Part of a small language model's weights.
Size: width 96, 3 heads of 32, MLP 384 squared ReLU, 2.45M parameters.
Architecture: RMSNorm before each block, rotary positions, no biases in attention or MLP, untied embeddings, normalized queries and keys, local attention windows, shifted keys, capped logits.
Each number is 128 + 24 x the weight over its row's rms, rounded and kept within 0 to 255. Layers, rows and columns count from 0. Numbers have three digits each. The size before them is the row's rms in percent of the matrix's.

# down: layer 10 MLP down (transposed), 384x96, rms 0.121, rows 70-83, columns 0-95
# up: layer 10 MLP up, 384x96, rms 0.131, rows 71-84, columns 0-95
down70 099:121141147114132142102121140122122135122097106119053130095105104112106135169121156167111178157121118164174113134131106185132172124125126115147141134146090138125109122145071126115147141161115133148106133153133137108161158098110172148088162092137115154139127127098139108108118101103131165119
up71 097:124124077114128086105145099169127161161174129133119088159110092112091119101140107142157128132129137139119084114127099149155113075144114161096168135143100125141120113185136141148096106140130127089144063118140153130152134149125139125105132120129118129102107175150125148099141123094129157129
down71 102:113142111119121091131134096068136162135109150114094104126093133101130129096115108123115115155138151142146167136177175123073135127092112166117132126145102136167131141127152137107150131164170121103101126128089149142134135145132179088083101130107116147127092174103104125128112140140157102122
up72 100:116172130093080176133124121127152132078068134081174131132096154133136138120160085141124144109092155152171108128138137144110153117127099149125117101134148125127137129158150104107166087164127155154134147095116124147106138114152120120133134119133099109158162097114164113101136167104130112156
down72 104:107143100140094103123102104136123121097177167116130135111120138139106077114109153107123134155159147137107162082152118126162159110149148140133121167156155169106103135084130111124126156085105109112147141134108129111124102150142106071136105121128147110172141075139167131170113124163108138140
up73 096:130160099158116159122128146154131154144148128175140160134164135133162124098208126109118148133146129144153135165128166122116067155126140125108137101177095119140144119125150132146150096103104121165101150114140136116112091142127120148130152143143079096153142115143128161121175139094138105101
down73 100:101149109130149117129098151124098094102177130126113110102095144162134153099140112144158101107119136118107096163128156102082132143145131138139153133071138129137141152157079079123134133095131095116090088149108118127135126134111137141110159147117155162182155098139151084096131103120123150100
up74 115:111110164135114125133134117124117159140097121130144134147149093074148093101134137103121104152142142104144139157130182125101116149122112117115145127139128163169113099176154137112126144136078124140161159110124188072145138113091156127147118112097081118131161135141135166120114076133121108165
down74 116:111168136111117091134132133179080120137091119089130134157116109120119101132150111141135120154118125105097081086119140163132113145172162113133134110145180134150122093167140165104107111109090140136147104128096146167119115167120102149139183122124110123107161132123165142139155146108128088105
up75 094:129159128164097135130158133113108107119141124130118139149108169108097121163134130110075143113135170110108128122150168141157136116178126149101119118189150085125140157119116120078092128150113136134091107167126122132126124166152125156131104141093138103116156185099155133080119109137119130169
down75 093:125105110166140147094104107095090094125112120124078162144159096134070129096164132165100115159116098090126138091097140098140134112110112140127145118124116146111150067128166144102153072107121118101147126097134157137131108135085132133121156111130108126096138115153115128092151115116141102136
up76 104:151087129149122133128152176143157156131127113116145056134110126137102093098126137139139112119092117158141087122155127147132154102100067156152136071152148111100132125112186079112126147125129106122114180075125128117123139136120120126133149122099138149119145107096107147160157133115108127136
down76 105:079130082101122146129138153138116141103169113167110151172140141112109108135116137110154152118121137088102139124126154113124166160105134128119136083094167107115145158079152101115099115097136093159120125163158120129102086156150122104096111141168104136129117095111142192147134126109111130137
up77 086:165143102107147101144136143170164107097178122105130090136115120102150141130131189119106121091130116161105123114095098091115155135065118114144154096150163102160085102136114086156097154119127129099098148116104132129102150132129113154112121104143101115123126104119168120133109106148104150128
down77 085:109143121175136141115111117108129117115132095129060145117136131117132125139149120102173155114083144110115108119119213145133128124111160118142148138110138138139118120102125121094112131092130147079111136113114164110165104151120144099075110136155195111117114142149099124126168148095122151131
up78 091:101109097131145135123137118155128127152146097109126079123117141133136113120158098112107121106140128132105156121119099086092129081124095119112141098131214075168145089145123116109126145108110158122122137112110174138081093163107129126142139164101132121090144121105146116152160163145102138119
down78 085:155110158161107100143131147112136144147160126108056142067131148168126153136144159155140130145138119155153123137101157134149174154129123101151132157149074162144102114151104097104125130114154092118148096124119089116136115149106148118121157125166151130124107120152115094082113123102158118114
up79 092:164123104153098130125134153140111120118117137128184112193095152122135099107128132100141131200130117144123097121126108107091119138173110114148114113116127126090060176137143128115115154078113140149145128117155150088112161119126144112111154109123123164092120114137094109104106128124117118160
down79 088:117143181126144113095100085144127127113118091103074136133105145131120124103125097179110135103109167117132089144162097091132161092101128169122141152168117113100148143090124132130135145149168154142105113148100132114118098136116123165073101121143144144140145163139147103121142129130167164124
up80 100:166143130156082132115103095156104118122144125112132116194189105145134142084128125140136107149079138113158128123132143122082147121110103124128132098163154129141107131166122182110140123108140127122148111099141159114170156177141122083124133130135130138171138154141090135137083148125147133102
down80 105:164132079130093139114136129136123119122139177147104143124155101141127173123143089130140117100115137134130113137140122089166081097148133152145199120139119130145153162131118138158159149137113097117159083154078073139088134092139137121125129102138135105100162116089104104122110137156126129147
up81 082:136147085181149135099170149176116131118113140096105148139144164124137131096112122150113125149108164116122114111110141160120120153104133090183169130152144131081149154106141113115139118121155140155130141131133129111111137143038142139164138141153145115091112174134136131127085114109125145107
down81 087:054143100137129142129135113140105099141084138107159151135129137165085104096136114151158133172134121169116126163117071144120132148156132159135119099090141076150108146138130120113081125162144128120097140125138115166096121096122121118141120122106164105156147098126103160104133156130123170133
up82 089:144129130173119138124128120159177124128144146113124136129109170133116152101137125103138131121131133107113084126098105137170108159143144170121124158114129112140122118108132117082158189108141140159135146129126114101152185189153104130183124073113174128109143148104090146130102109096120121131
down82 085:065165133099130154126128084144083150121098118106101121127132132126144123141103091157129140158140114133128162167126083119160145125094132104118105159152146150114164108122124163157144149131136153136107137116104130184129129108094134154158132125126097140118124100184132134120182116152132065120
up83 107:146115125149157099145120110138160106162093125119143090107102178116100162134168106085172059128099120119155076153147092106147177115128088133104134113119130112104131097162128142150117139127120141123103148110125144176140156099112125114156114129155152148132159138094133134116134140141118147159
down83 105:125145110112108152123119136118128118126138135135188146152140138104134134169165142140113111091140151151126145151136118130064128129179134165150078131088100139090100137158135192115106138148107130140123086144147136144116131150160116143158097093128055124136106139102143107148113157146136141124
up84 112:136163142140090114124146134135104099112148099169169152142131116114170137083133161129122119130142114140123134107132134106127128114117113146154122091211085138163119151125107113115127107133139129120165147148084109113140172127143137162164150135081096154135128107128106196113097118126165133139